config.yaml
n_layer: 14
d_model: 256
n_head: 8
n_kv_head: 8
head_dim: 32
d_mlp: 1024
vocab_size: 8192
activation: "gelu"
norm: "layernorm"
norm_place: "pre"
norm_eps: 1e-05
positions: "rope"
rope_base: 10000.0
rope_fraction: 0.25
qk_norm: false
attn_scale: 0.177
bias: "none"
tie_embeddings: false
parallel_block: false
init: "normal"
init_std_qkv: 0.0248
init_std_o: 0.0248
init_std_up: 0.0248
init_std_down: 0.0
optimizer: "adamw"
lr: 0.00142
beta1: 0.9
beta2: 0.95
weight_decay: 0.093
lr_head: 0.00639
grad_clip: 2.0
warmup_steps: 463
schedule: "cos"
final_lr_fraction: 0.0
batch_tokens: 32768
seq_len: 512
doc_mask: false
train_tokens: 230300000
steps: 7029
dataset: "wikipedia_en"
Each number is 128 + 32 x the weight over its row's rms, rounded and kept within 0 to 255. Layers, rows and columns count from 0. Numbers have three digits each. The size before them is the row's rms in percent of the matrix's.

# layer 6 MLP up, 1024x256, rms 0.068, rows 808-916, columns 0-127
101:114168121161159135166141113149130137096136104128100133080132161145099130078120133178150132088134120135098097060101157110150089101184158128089141111172165143145129122104122106095134147083101140136142102154141127205167169196101109144136117138095018106146140117135119061159157072152122169091078146099160123155124043099097135118080105127076112124000156179141115111124120097185126168122122
100:133137150086117119090047176090153123116147132115113134169187087143151121184096101072167100192123154165045099122166115179077097131104152159101113218087088143185132122075125106081146125149110188074106146109172101150206198124124137158118115150124130080143103170113112128113136093115175198140083138129133131155143116158095106094120112131108130112103154156093097118150119118098058146128072
094:117135081117104139085158154133073080045152141150152123117110103216147136113199131092089126142142124127155192177143052123126124173109100137124156163094149135085092173139104149090132025161097164158146137171178126037086174142115100152127126098166138096117125067151148136143149156150142136177142125135120151079150131122126161099101117087160161099148100154163118079091119128052102124093089
095:133137062162138112137150113174147122096106168103143154131156115090055112173150127111141124067100117139144125133126141141155133222145103149129110142144153181113137104141105136150177082087082106084099048169128200132111134116130146104067127118108126115093137051134116115145153122126125123164176128133141145144087135142163115091129103080136153065168091137145169131138148170057130085120144
093:141112121110140086065120101132142073017125109122086125172135133131137144146146180074166129098090141105151187166169128121100090139105203183104188193126124087144098176136109119144124098093167094110116112146146187132110120148121130121155153124109064155093132056166041148127155114196117236120115075134142147181160115166101134127188120098124142153079109138077086113128106102111097132067145
101:169173099155164125141109096164070147106125152171129132105195151076139190079111171161077129095135121095134056098153090123204104152155105139067161079152077158141188121070115094142157147100089175162111095104125152128119133163115136162137118049141094115100124175097138112157110114162117158150091133102102184107117092089179149127136177155138135137118176159083074150138121086178146091080129
086:131182146083089138144143145217124118133133097104090146156165098169105116207105085112119125163094156163151127188125032156148090129122125186117150130066126138172130131084153129091137142151110136145112102129153184142141160133093130182099119132118126110149171159150151144132085119138101130081140171084091108115151095158081192130122126129197128101109021128169141104128104110117084078108145
104:120151108056137119146118084126138121059092146182072192163146061145105132116097085169185127065162110120077156113152114102101090121113156089191136120105156165121171148111107091070203143071136121101159176114136176158143108116086190089079100152150083113089105138121117080144176144132120152112111192113163151129112116151137150148129132089131108136105116121101085101125105068129151127091156
102:117117086143157135091126150120108106088152154215071165126091191107109141109147136088120094092184109212148102126181096157138169132111105090141155151080042153146139153078109125116106121119117139165123160111168138162061147148090102129159098123061136157053155136172123102179099077140158130127083131101154172126170132168121157085151120106098204103160150110104129155112075111163108126076124
110:044145119121067076131133088119084108099130165159078154176154168116135119135113125155132122079155128159174074048151143151114078099133201165135128113103163167132151103119137123064143133138113077129088144138142126119146159166145068120124142131101126109101143124122123096124152115172188133125056128151150166144183048119085146093187027102143121120094128124105138154070117113126136109040179
101:168156166123102116160134071110167117113062108122120087108139141122161103156175116097074162106180097075072137170132139203116083149055108202101145178098148111100169073126141101152190094134155127180139124135143112105104113138145094108129100113099112126158186126118135152123108121110120129153174149166082174141132078120147155114111118037130138107094173214153135083115137142107073094123143
095:096137187093104135080103177125072174150121142150096122109139117152121180135111102170156173123079152098151155165114063125146127108155161136100189079063084171151134145134085071108134139117148166148091126133142198093157111159072144155117136085105124125120134092153125103150147113164140150105116152130113155054113120130112177119113136112164136123089166147102101065137083077176134141099132
117:188203177122101102182129115131117061155101175088100069110168097136099110175138087093145129131113112082108128115120098139121057137127142177111153130140126173122155054156119131112114113099196124142100074098153115101141088112131152126111069083075139113131187115118173141143169145132124140155158146167082166157128146105145097156148136094170194157110152213141153101112128129092101087141124
095:140167153129119087091155092120100126090144128140173083142104091177113120175154105130153152157155114130092149124142157129120110106096158138191146129063106125109119147137121141092154090185144082170116122147164146136152103143112125106112095104132117094100138155177135125159166095149200084132166147150084080134163089135077129084144091131106155074123133145137105093056111137059063131084082
111:089134127134125135150122160131072103136118103147113100146075161122117047153124157070135139122170095170119091119136082171137145141116166141182118113074117171165144119130099108073128110103072122129107117104127137122159179187087117127171111118165136142144152136116138111186131128148125105133065167164175192134170149110148116118137091097102128077126125143073145130116157117151168128105213
104:184166084196122152089156085136106149118075170133090156158086175177099159126145120163101108092072132151130067088091123112170140128064108155129153105140137139177219132089114117088106128114156123096141109038124073128134105151135125133140136138102100095136151162092134146149169109110120110141152119166070182105137113098078196099141109130112102074134079100143158113108185147116135129097139
093:114107077172146190221112106163110095124141070181111086143151100117099149131143135110144109171140119109135146174181104093204099171124149163154139149095119152122124151144104103105112156155106131139090123135171187088082099111146201169156113108144117128139109159095172027137145156120118115139146138167148152052117170093136122060073151104089156091111099127108102055108075142130108134135150
106:142171099086146143126109114158086147123071078081113104118189204099107155156138157109094102183105153107047092113179085190128093152144134171045113222110117151204134134114121096105128136134095112132124145126134103177086180142134123118125149160119155106173134055174122142133139138200153192100149109127126165084143118177115139100112134136129116096115088142084121130060064201078118152113087
107:156134156169172114160142104137162096169082086095096085175128191118144109141125116028138166100106128107104082106134083129084086120099150155149111087090133131161160121129130106092089105052090109095142137110100141135159088184169180081115120149087108118104186197139123123177128094100144110107097091187094156073137151114116126109091137156150119110139126119125182168070104198163177134154144
103:107146103172152140120132127182100129132124152175087208175177138153131171126127103147140121073116140136147123111179134114150077134048131139162136103039104154175142120096118133053135063081131147126113140085134094148157137150095104133146116159126098162147146159163132129135125100126110087124128134137182178025167112075111161097122061136128143153125185118129128120135101122182087108134176
102:131158145124171154149092161123113177131125077195154156128149169065164194199144132131112118100064099075147059112122190094170150104057151174125145140096091142208130103096089113169120097152160128162141121121105161143089161161141148121142147136116077090120138159150165164122208120114108118137127112121099111051159092081116126070097129134087126077120108179117113060128114136145111107156136
098:110156137105103128116134132129120139118088134126128177166097128158075112148115109146140175162155121155155117111125141157147181132072054107093156117013134088126216114095108067086141186124151140109155090132156115106152218179099127200178166108092162144148151107125137136134089127111088108083139158107169200117126108173137163118177141125135115112105107102094114136169139083172121128129157
095:182100146152157127151101105080142105118076114110109063094144081085100176137128112145191163110118175073074169172165146183142098100121189096079099179170110113165153109117118051137157119136142124114153139186113124075168122113148096181148107043120161131190175124148156130168152108134092121143139128125075136102120098132161161150089128113071126170112201134120146088130079091154175168099138
105:188128102155111135185127108114046133130139129087094165102181142127082184142096153096135174090147172122113096090098193127157102132089211153137139084121132111115115102101125115086094094084153119128177129096122173149176140191105142071150106113059138124108145126146203122134112133134138141106123094147162090121120137144149108139188085131073121111134140099131142091065063155140132115106119
086:108075070147107133148173101144055149168135134135159113092101187154131099164172099151167160095118171125196195151149137162117155124103166122195163126097163182127093166130128149114103073130104148106181090101125148110123114124134129140099167142118178092157150137097132109141067146092058127119183131124051111096125125081148115119119126095114195128099115116089172051072139138123155127150091
103:100165086153144104160108151126123148095087176132073152111133133133124135073105112161082088066145183135150094119126139146120106168096122108150090132034125088093179139042119093096127120042188106184162141098128139108116151175147095112175127104105146134111179129182147152147147179135133078171120152153201116111128109105150162131150094128153142139136086107105159119122070133117154105060102
101:124190114130147111176083090133098056097118113134080134172133138153129123106142133136210153082097119111111118096089216200152095097119137099140141104084142120149135156119151112157119095118135166106086176070192162139127094126142155197134065091102114128093187072123144107154093148109163120145124115135210111152099121086085137142117108142149139107137071112183090107085045139150100121096129
100:128118121164178079092127116188111118050145074076111137100172121141165214117121162119122120119166162126093095194121165136129153177150153137115097137100090144083154106118145109166161135067128146144141139146130245109130138115113109150151107073126117110148135050115155145138153147130095139186139164130119115143076147117169064151142151119080129126068120179097095095078061166147148074059117
099:104107133095187118084139120153138143113148089126150075130149121101088124113138135136115102189125116107097082138215108161116151176135116123070117184083081134153105103133160128088174101110175104145069147115130127136119167128107097144119158164149077143148104092218144088159239111142131152132153121183082199037150153097147135111103139074112200078105131146126131087096114161168107101139154
094:103153174100059138171109151089134117124082138113176094161190123147166121117135136156130098167109063139095088083133148135061107153107132151123101142157084114116180116103102102141154073080073150140117144160090128114105134152170111169164142137148089086134157094143111147126156123145084183178145129122131055116135097093094130112106160112152149114132103146090163131156151183113167187129077
103:126117098167183059103103124152132162143128178143134154144107146099109176084146126133134076124106116107089134088148099129092122136080062130126146120134098088131151106150104111156148127108104116039069125068133127142104085144158104164144065103205119131099150190084099129152150032118151095177092119116061134160150141115077179121130157144155167173104157107097111142175124138165160153117140
113:148123158218087156134159108119131178138104127186098101132091150091176093195164164120149167057106090106142123094116142139153158125138160195118144119141127154157184113195107136135200067130145148119175111104128129140073124143153150091126124130151090124112143157135129104146166104103174158128119133144146145101109105058101125097135123093157146108136167126110131096041143174149071155128070
105:115108116131131116121119115158174171126099171188107119135094132137115088157078055141168120135128194119146175166185047174131131129165169081148170153098126133129163116137093107109162138156076183114084102119143159151147162123127080167133098103163129160123179050148128135164102136140125139126146182148153154092111134165154139136151071056129143105114104074159117135138077108192127099106170
099:095156176127108171127135165125112133063093129101093195129130108083164137094084093147143104137089076073137131143136143197145124178097133135125125117101161135117142105120120097110141119120141099118126147167126105172117153167132127193100180155115054089122156165180105156141154111129146171118139079155194115159172100134130138086116082151095180057113151157142103133059125139111121148080156
096:079160075135174124134142108131100187178031096068096105188123188115165133138142124087110046141106120152073084125170101143145122139122141178138140157108101149156147083118123116119142101094097059113112191078136094160105118140126160147127102135117081115157126140183079180141217116159138197112099124187185193162121123118112148092110113167148116117112102161106108160125156170105147179128094
104:114075089156131141161119198100131155118113121207120138133160137140154152143089115124169062176131146162082128103167091124133166115093114110197115206076128196135157107119136099074122093111140145113091110128170084141129169087119073135082112102113113099110088150103085096120110169135151208141058134076104116128141135107124193076121132070148181106116149120071073146139122179116146165112147
087:104133077076100121135121066100151101130131094074059111124156130157119169075142098156146139101046131109090147133183119156097134168197095110141154174130115164162112139149099150073150104085122126114143162098157124159179048146071176091113195107115134105152135120148199096203112109074162112091131150162069119104109125098169104130076139094101116096107225146112127058099104182127147120143129
107:201181104168124168151139160125129157140093167204096173142105162068126213151187168122134133056123128079126150118134138141114139193050085156130118149096036138114148105120124118157168092109096148126093137094137128147096124150125084167010097110160120163092151093096058164102159154133166158127125130117139152105110110098137161132141111145189160099131130155131136113127112154169090062094074
096:145150149176072071148130112090140095103115101103105063150200119151098108149124115134088128142173141134062165150146129166172093113146169094119158115101077145166125090134084124111166105167084145136129171086167188093127136115155126139136127150147122129113146119109209076138159124093149116142177101143085088079157144142114193161052153061104159140098137102154116119099096168122166113116125
094:173135102103142124134132141135098144095092103112133143192177134153134109143139133111147139093076164150065116112123151143149179143103049122171114087106129129117177128108121098131148113064193148144121121123134163102098154124137117109115123142089176108094185107137117096142175123163112083146122181190065110080114130110176136106180174088155104077137118102127154141135099199128136077127082
103:128185149172101119113084173122129115118104147128140118156097091163152158192106142145101152194140125073139108166216147120127114166138122133116144117062126178129123138102131122104153123093109165076125153085168135119189172109127187145134097157150125051145183179164143163108109080113094118163110110083084152016111060117066121088068091129139117105126091165132110095081121068185099120131120
099:156122123125094017182110133133114128145065084088132121124100109144118089119195151127119129104143172151109181171132119153073135158113112144098144123163127126189189135114110124130165156118099131133143122124130153098138112130109125138084114123130105071138193146134168134176128086111102122152097092127099146154142113141157156087152111112114137161105212139126156102140092133139121200102130
110:123189128140102083150128129118094095152122034174044146131170247127085173188149102134147074078119110164091122073131096188160092082096138141131140164058163149183137184119148123116116103117167111131154146059144062134137187109135103127059129150101140092091155116142123073159115145140133097098091150104089158139166112111101149124070112104149147135136062130111127090099115154108092133127155
101:061126149151130139101118166069136120115137161142100146179084174201139158152131185127128099141090122165119101138149094078116106125137153132142159160082115193171106116129096104089117124156102144142156113139191143147125094133087091101157148147065104146167138121125099082091101081202158118108036135095150141106147095142094088077123047069113168127026160188115101126147161098140108123153131
100:136132096154164149128097203067072102098132128170040098138113237104150118108109168190162107111103150173140131154122138120133054158122173185072129144126139171144150152063078090072103138159100190118072088107161086084165204111126168129102147154088139159117113144127077122104102149157163134128093157095143118121169127172116052078176070151104139139095090166143087146119121143117145130056114
105:138158150120139132142046159140123120126114123107102179123129130154165085095107126073129166152118173121085164138188107212101132149149152072136157187127062149183139122124105129084147163082117172149158167141140117145193128154027139107147123100123063104160152169148090117168136099095115181154112174113141123162217094117138116086064168145152135113113149141104133111128092099125114148134145
107:156140134171095141096125163104059130133090208178073108116157175079107149141146138113106114124079181145094133111167110140114114110130162097098139139150038139186168137131143108098118101148125196128091140098153093166098158193115129138106106128117079156122133107143138107181139092097144122151122092155137108132141111098072131124101136087127154118145167119158129121126050096177120171050105
097:126147145192193139080120165125125178081129117192146155108134182157136144106122119090118155093124140102081110183121136163176117105131168140097168114074103127185138152110108128155122087141089145137119143126130193084154159130131121105130144070171123104165099164138134140108128140147101205133160117091147163135162121180129140123090126118160142147087149157093092100128106163137135132131120
102:057146090138137075080116151087132069114146121118080180117160202106144114131165107082159082142096120133106063094171120125130138105157099117152141114134111126128138165108104131142138140072179133152106191146144161121047047164112154127148174114168108143115144159117109092154163075183103108146130139174126129112149148069082110062131071123121132138124135157163161122113120147142129183105131
090:201172096147128140160128154170154171114137108163101130128126121062127134129167087130128137116144078112098102132202143162047074145127146129099103204147165120126145148129104125127136110134202177147107117130144114168087165135148024151073111176129138115083124113179093099128140163108174079155155156075058144083148162121133107118049154099121183084127119118177130152082083185147131171107111
100:081100143121147143096140092157092203153096063148107096138141149180135117153199148110079167112102125158078081109099108131134069115151109174114117125129127127161170081141087100098142113123124149166130168131149112137171089144071173104126168105149129116130167180121123104096113082148152151148108169123053127145193157084155153120145075068061143109094140222154149082128152134126149173145148
095:146101142140202170130149127125093145124141129163160123099138138149118127136108077162099110134150119094137173099129099149160140110099084068108131130119162155140150091152132126130104050136169118099136170129174096140105131175097073138114180101106119161166152141166085157149088139089120200132217160118088152133216181129078169105150159113137168088118165110122092124128156097117130161137141
105:156145166104103075129094099132074150143087081128066142179158130147143140120162147157113143088149096088126070113142136152158122143150151158096099126049147157092156097089124089076158153094095086169148134128171127156164128169116146116145118084141164127103139181179134126127110178164140134135087106125175081123158160131128146115153129141067150141067146227089116047059093146097091124119063
102:119153125146182102166106156085098090142123138087085093097160164104112154137112148076135102094131112063182175150158103110115107147064176157166115157114156217128127129078095120114150124081117104090094057084142170079136145156161161132112131104141169104164131097188081160121114148126163216135114133122148093145085100135166114108137149153107141100141132100064051127112071152132149145099148
102:135180162133130176177057152131076110119106114146110110180177173085174178051133186088134126087109196123114094121100151144137119135106177136089114170125067177169144115050099118129117150136136070128125145048152163113104099148138184143146189170080111134103141170182069176099140132184207163141093129106158083087141126126112136123139135167140113137093137182092091130099076136181125111123147
094:099114128216117192077132145112089167085156110111132128166079104166140085115128176092173079122143178170103169174139123117122134196134122104211118154117143118125113197117096128142071034136126183187116109167165137044113114092099124103043177127151111136117103103144043119114155153098157131105116132091126118108162128110191097116082143143198158116127138125154154135117129142130122102110133
107:141200120079173137130111106144117142125167122172128172184102150181127139109139125129169135126147156178158104072094117145131108151124089104112113128113105120142150066107129118098092143123089113103161144064173133153170147146129095146155102117063108130119146134122123095097137121177188134203099204164102130143129124103058134146169061096148161101123119118101075144120128162150158128126105
088:147155078137155108107099098138090123124162139152167111126176141124147164168093181161139120151180204140168120127171131148100150199134120201133097205041088136118131156111144096100109111114141197127127141109125150136134151137097029156123081097098117103184148089174093173117122163150134159163109176154183101133111068085167153128144081115113130067120093196140133095108066133143133079085127
097:177134117119098177143099140154085115134083066119099104140197199101138167119154140154106090062109162099142114097107095122161126084137162105125105100131153181140196056123067079117168100143136081080170163139113135148166121123148103133122108107118125108074126163141188099135141186159097158108116196121093133101118166086127161141111151163150123146127159144125113106111128166124119122112080
098:099111113146108131159144152129124169086145112093106137130162119081106154148099112068156119168071113105082112114206146143167115155116155143109168106062158102160113169120118137132097108102113141167015143108124154126089140108094115141061147155104135096138097187172093090150154130125157096116119145077146169085188147093083074102100137123128142148071133175116082086090048183151088130148081
110:102140122095149159117165157098133119105122168176147141141199177120127156059176106054138096117079165081135137118196096185103115130093140069115172181107077142189126139164113129134148120110141117088073158103181121136114109159131129140124117158116120145064148123234060115130152156151182171111126119090156151116149100138082211105118140117134163095125158151098130113143140143145099160077147
107:096153110115186126149134165147154108049132122132115100152100141136158129079158162051175093124126150155084157178166092094131130121176118127195160115146169095114128152139069128165107167098107146110119138120153124153145143186070131139106118117151121076080130164180080067128157105128167184164067133099130211169137133140106097137089148126133150116112106163058032118144108073111129212095099
091:166128099122164167163119119125129108125094075097041126108166176164101121084151155141146139133063160089111141119094138105145085151182140104136157120139165208158181085123139125159134122072092124120131154046125146127149098088126166150094146150162137139100161075115144115167171127151154106147127114178187118124111181073081112144137115133078121139089119169180092141105129147162165141137135
100:186162108139066164120148146131112139154094145164152149152158104113122176157134166131142146082114132069112152066107132114143134200070108174123114129126111148123117142149115111086140136143113128157090104093132146091133144157124098109105135144141111102115166160088109167104166144143118176087105154112121176100129088122119137094168126159166129071109156101057110142110107036094100074095162
092:134147079114166088120114121108104184113122117075122092129124075146133108208120102110114154136150169107148118171078111111164148130139110232110139122088094127106113105115123125095098142120125141156092123174177124134130188139133086135096174076103122130206134092128168094146168144124089173111175162142122115127137079158126093081131114118070137112124096185141129113077041139110137158099094
094:099140084150135095149151108123095138143142174107149107126123177124075105129095154109169068139153139141130123114175158107167135170125149134139152173167178128080108164131078136148162093093168172117148088158139176116000173133136093144137140107120090164194121114086141078100207139146079137141137201138160127104140063077153087108162089150098103102107062171134174106133110099164135069071141
114:130124104179145159097122162161116099187093149222098102150135185136115147149151103095113114131051106097106149103137091115124106154111127116124146169149146180144157129150129122129186046136089181144096188103145082129141158151130118089055088123166126121113208111199063114097134093108138161105128138108125194053093145108165116081071149127164126080164180120140100132122127092191133091143110
093:170159060078105152072127170118108188098110180145112129205158140078099134151130137125166130080154204110137121079172126082117112130153186157165160196160064119194108157077121124136091135100086108092139066119166174135144111165121189132112110111135074128102104132140098093147160125161146163151096079137117149133172116122143125134132136147142203130099110125091117090144100169110124123118167
094:118161099141068108112096155109173123158093144131140109150138102130127080122148106047151161149128150136109127109155144104081079122191167133171154141106098187191169075117113135101097134095078174116083145061146115193106129129108125108076090162119119125105115153186141162138154077087119145098126162159101209086182144089104165122111160112132135105122104111109166099087068146203134112113186
099:090093077081152100167101141102133174151127130136092099122129148101115161100091139142154099138081199128148110148151104148149093127179127102102093148164139116182196163061120108063133132091128086119078187122164125094177138184108144121134103107118119163085160086125130084061115152230137179082070194131165109165123090147092148148199137075173135113142169132163108144153134131119123168110102
102:083098115116114089076127092099171109138130132114150082116141122152129085149136084097103147154138101132113106110147056127162173116159078187127168102115156118096160115123131110113170118150104149120124126134162114092146129079159029154053168086162080108155148118114162108096188169137141184155157139066055160175131079106153100121149100056113135124083152146127124097086043122162151119095086
098:118103098126110129141074095073152125108061152135126102146152151105071160108124162097109152103121229088161081143152103167125115133122175142161110133126096065149174096100113082150150076126102141171128136114134131089181086163144080100088126104214174180179129142132132158072148173116153130137090133165115107151177094122131141145122129082142116130115140171138122103111093215159120123130117
089:112192151138177156126113096194101117152150097123160191167067171117124103177128107165081125126108110054158083110177141184113122160048114168122135153149084151136136127104151106149128142111137107103149109136178084131108176134128130141146145120126157084140118160157123170128081141157134136125148171094150138136130077178156146087128089125085153120107108124070066125111137119101075022127138
098:107127085163172108103170155152144102083126111126147125105108165177076188140127173103121068143131142138119146108182091122102135145042149115145111128081135161111132102119117125109164085129130153103118125136167108137050158112128120092086114119139105157214122141196087136160102085195084091181080133106043110081146100152149153066109100091204123125099065150172117095110119144115103095088125
099:091147133147158157135101061161167112075176146133155154115184143089143158097099100139158157157178174103127171139144121138098139131143107132173116143155098135116119164054097095101153144090149171167126146057190145060083162119167161125123118091101071097169113169127103099159143126183069177184121120129121123090158128097091111069158117113102160132072150147086096127104107128127112119071095
100:155112098102149121156051119180166124110081100131119071192084123151137095103119118138165156142140146139103074108164147120082003151106106091110116127125102124119168068124160067123136112134103127096130193136112126174137131106132092151090166130068113138126145061197183125193153121137217127170143138155148104110134102123144089102174105109040128108168130139085114117145089180132174101115122
106:151136125142148106152037123168140144128078110171064109097164124178109171085101111155160117128141160097140105104118198170121073105171188077085160137120112163147255059096130081090177153075097147077160254101098145142155127095127168104137091141152120136140158169122214101138163061133140110121120139171153137112116139126090161121103101114105117100154140123121139137092144147188151118113136
093:134143072116113114130144162069152201087142107148142096146136200087063204128092147119160109089120197099104120053146219194181148183095118089143133138149102121158117155097104115148087093125139148127066133100112177125141160159107120148123128142122122114168097107107106195135167099136083095167104133150078142092133123136129192131095123151117125109110103150133110125097132177160081096111113
104:166116134055120115095120117151077101098124159114068163095068128140129125167157131158157081136140107149151124172177137158152159159136128102133118151135143146125194140081098098099157172063150180100111081084163177132105180109135137164071153110097127134174127080119093140195107152052043125184157119126124143184078149157164179135166101135158110115144066107157118117080114104140104117054166
103:177119132164079089176135056139140155109150182133110175150117109169121135093100150123151122077106151117126136077132132149173102152145108137121151130154153124110145073112072108169170076122122104110129124131111160146133079105124096106129103136110134085132193159085093103127120132156167107137094157112157121117121114121121216122156118124189104159057185120134115098134171153175128137139055
097:130126081127183118134163114112076197143148076099109130078128177133151137136166132081113127120069073034118158134178140132127118126157085142078132095123119138133098164137166143092111097111195161098124119119121140081169098143087123164102217121119153141167138130157127151185144132113106128166171182108100140087139147086139133116104120149162157139142113212149150094096103142119150142139067
099:126131200158104093123100162097140096130104156162163110129168190089132120094162173137204104167133178183144144189158103168140164120151151110121168153100107123155132109108075098097122137175123169149163084150143139125134121128083114111102178085118086154121141162148171133168101060142151089092061092210080106183165126128118142123155118080165165129087196152071136144074123138165113103114101
112:124123134109147093166131035099117096148107128132153163100063192143095117110147130102156156136157160162135104080138126181132148119118163150138109135133151173142145115100141144130134157078079121146099110089152178135134138184131108129150080060092095123134183080113157131133109094141135166160088133190190123150129109097047122133184038066147124106106045102191115109088132163172092148097163
097:139147093174136126147108136121149076104140091123080160148125185112092142122143141089155122116114155101109114082165192135173105088156124089126209135131108135122146107118100116157116125141107130165129189054147155127086094136120142173132112093124125127094130192093118094146090103177162114141121101156108101075143228095101125113091125114114144116115166132140114147023105204195147114124120
096:125126134164099068097096101083096059101141188091115066142162132114110153063112093132101162132092148159104183095143151093148173137136162138141169147133117161123127157127105106148139105175118136085144133077132175121073082110173097125087155164112138137118139091163110054151155124133153138171142129133123100118138221083157132102067147092117138144083156144117109115150104193169146091125135
096:176103103101104108187138091126151098143106121149126149091128110132133197107122130117169089150171149106120165110150136238124116152081093188092103180047170118171147103143108091076166160095167128131087152097136130190171146146124105143139107197141118170193150119179116103112154123136117100143097120131150113145119105098124189145075114092119110136145111171146129091107097105143068166131124
094:110136121075098119127144113141087138126127118108102120113162148173132120167122125140109159213160180130170147108157104141108063144164122128084183184131073172186137121127082149114090145123171114063113181038125138180053126127102104146154086127093146114176167093102127145160116127106119119115136146191137166069121122122059187158120047095140128064133105124118096098108091133158134101104153
093:171086077129094146069141091170157115089117156155120123127142101188076150103107147126151113117174183162143136106180125109078197183089127145096139168129114164162135170138083121111135129095100105144165147100144176148152108124049144118156105088119110123163164117173152113174160144120134107131169162137074181084086153138148162128136148085169084112118095118124147085104064115109098075093158
099:148148043152164157120118136121113165140165138147133137128072110118054138136110082111201099127131155167101157115121112120150150149100125141185154123095129090101110222110124115156093076148114168127095098131138127123045168094086077160087083109062115144068154110140049101195147122120175101168104121132095138098180146096154154126135138126173167083127076125121138141156086106135179163086121
104:140144111211165149116130104121087184133110168172099111149109116138118115149149161116171120120167125087164060108146141154136116163140115169145102108079128106059125118071148125122145122092081138100169127096153139126138212151112160159116132110170124121083139227094054143120106116192159173226116183122144147097151094062145148108158058166133167099160151169170149110101130117126119098063084
110:113114110126137075091115144149080139135139094125112123161116135110152110081164106106158107094149137177136101138108161104131111128131116187093173108101136102098134110152096125153145178116120109122136143129131174149122102138098068208105124122175101127138119148128093138209192082164073096180115120170088200126105165099151160135130135142125162144147110126126113147128102121170194114085116
107:141086127113155170117094178167089115120142075153095161123109129074156166129133121119152119108170028120116145208176151153113145167075130141119113123132115181166115103147164103156133082111157079080162169162150144143056151133168134152170192126092102144090192157167123092161137140120145119111141135144187148133083151123071178008096137150084174113117094132140131126082141157098088107124092
100:175134091140146077133115088142096159117101110161137100181104173152143152109187165146106103118121162086148086148179118121116157178146152168139132140158117181155140093101122110122145092095118134167136152119188177148139156151047128150118097032105078057105169096142121137174179121177159176182067193152083134128183085080102172087172082099128140084101112138098115085118104162085130129096118
097:128142081169065126156116122138114143110105107170067079130148120138113162158136126148126092140175110133099201071188179169177101190120118228120151200075155157153153140118123113092187097089203119157092174115106143171142150108145087079124134106137069169125110122141172145125171116136139094151172115141138175071135124131134149116104081031101124110121077136122077114081097135104133144133113
101:171161127109179090164114125096141114095149154159110138084124129133129142122118106062171131096083082090115126106125151169083144151086093094102130107120155073131190086081128105123102132117106173158059104096143107099130134143157112167129110083059136132153134162151133158130111143101139102197162117178061139145166154128120143145146161120151188110145173108147067106109100150159143112137117
105:103107105132122143105129126094090147145078115166087109132172159108066164065174097133122093124094156141101158106145107111154140127167125156090158151113112180143162136135128107087181063137099180149040106070158091167087148138175153176125138133149110156159127102172162126142203125096086157124098107199104197133142142110132084122121132102084166128158199114148125111120108103116150129144119
099:189186167172068038121128074188089113151031100117164100087180147105062108118169138137111141126189113157123151106139119157098119194105121128097109125122128155147220080110117097083166122130125101088141146135117088183136105125108087087096059141132105134103206081112143144128140073132137108123096104170068155161181108147162118122139148099121132105133144112113148139078133096123110090127123
106:147138175105135077133148140142082150076106108158108184156137108149111175123109081148128110128126137135056075134125175143150083148103117131076136135073147150112143156131127103110145120108129163095127162125132117151170103137069073160111137149124048133153185137131184106184212116165137083156125131133135133134121044117101130133122081120122132098116117162127055128100087112174114130094100
101:089127132113134117167142133153129084089116104118115105116125123162105114128124122184147058129148118126159155135118103151140087120131163161088160124097155185158154098125088129099175137112118131091062149148166162135155102151094132162113162146102095119148129055112160088119164131142164205080098147124176184125104070109073133130106102090141151160000094150176084149145103107151117113080099
099:110140106105084108143108088093124130146145117124138109161108166128138118127138083086162097139085194145086102130125110172080120135151159124083118158137078130119113117140151125105175148135071120081091133133167107129139119143063152157140154120074114145104140078109109100168128148155175172223079142192143080147105128071124151136090092116113204134118149160139107156123129158140086137140091
096:167154092148102110106096154124143117147113112155130149138167136098148134086118153136140046126125120130088165114154130112119154112100114125134135176108090147165140167133094099092137101084172057124125092163145072126192148136166188084126145130091102125078140148146050111123114144196150204119083091134130156163187101136127226094133171123132150136128172131057118150150177135097149157101114
102:183137136101143117128145128149049165116116093088106115105170097105157096167127149097139133133061158096103129180134105103115148184155125110099095127189136153125128159098098142108145158083069148049129111146137141098120156130112134167072155101124137052144122104104130156180178135175127155146101155098088096132109151149153156103136139131126175119138162166102079125114128074105103116142099
101:093132095122102119201106135173136142111145058131120135155129130144163172145106111131116171139083141129121149105209110123161171094192092147114184091057095147147158181113091121138078144125150141130143192108141107109148129106015173128133139143099112086173110164117133077161139098108088098087069111124116211106139147118094166124093171078079141115103190130104085131122097101120115050127092
100:180122108129166142163146127074106155094098136145060111132144092147130178132174079080150110081117116126074166111108141121191086109121148102151112138117115111121153078112113132078165133140115126132164110142158167151175151158127081145124138136084129125154164151154202099177111088121110118105128112080149099098139194152187128097117120136057132145127194179137083084117093177125165105096102
107:146129107114114067137121180161140093066120115124122170143108194163190160172132166089137167095148155158137083164154114156185068144051135116094145156153094102152142086108116122118111134149118118096054159148164187165145148165128106169114103171081111161091179114123098168104130130122148145140107134113173179087182125142093157103139117104129161131116107141073106158118063112162157128089119
119:117146088161149117125119151192141108111125164196133159124096140139112101070121106113137132119122111148145127085138081153161144112127158142176135070079158103168158130111063097139126139108104161096063149035149127073168155151117131178119129047144154152156155197095099116085151103142143088126071154199118179117110145079104160107106125147154140115097109102152112087094129155185106180089141
098:089103080102068121142127158173115151096145089121107060132159181126143147070113141163129106121127147134147170104179127105122134113168130136100168114125121111109131143120133137103104116135099093082121174161139119193124139161104132128153140141160132085086138144142100077125126157206165147091094140097142172093199168141042192103122129112149133109101074143117088117103094130113081108083162
090:093138103143125154095111096123081119155165124162183085133137117156145144093147118163119094164132181111119180132172100145186136130152050125089157129044101098116146157087139125136164142175171152093119117118158126133126127082111128148134151107137128082119104121131188132140100127135116093162154138154045186128172117096101159110097113026166128115097175186120073064147147132118162117123119
085:178138109159161134126092102061060109155129193190133182121095152136109116124133156141162040144133146134170088130108150131126080121126119096101128123154155204103142102130129115107121102126210149178176156145185099124122147101149121126139099097094104143084122094169138108135118174148120142173106134109122070162108087067127111090142093082136136102129136142133119122107175076083145135097083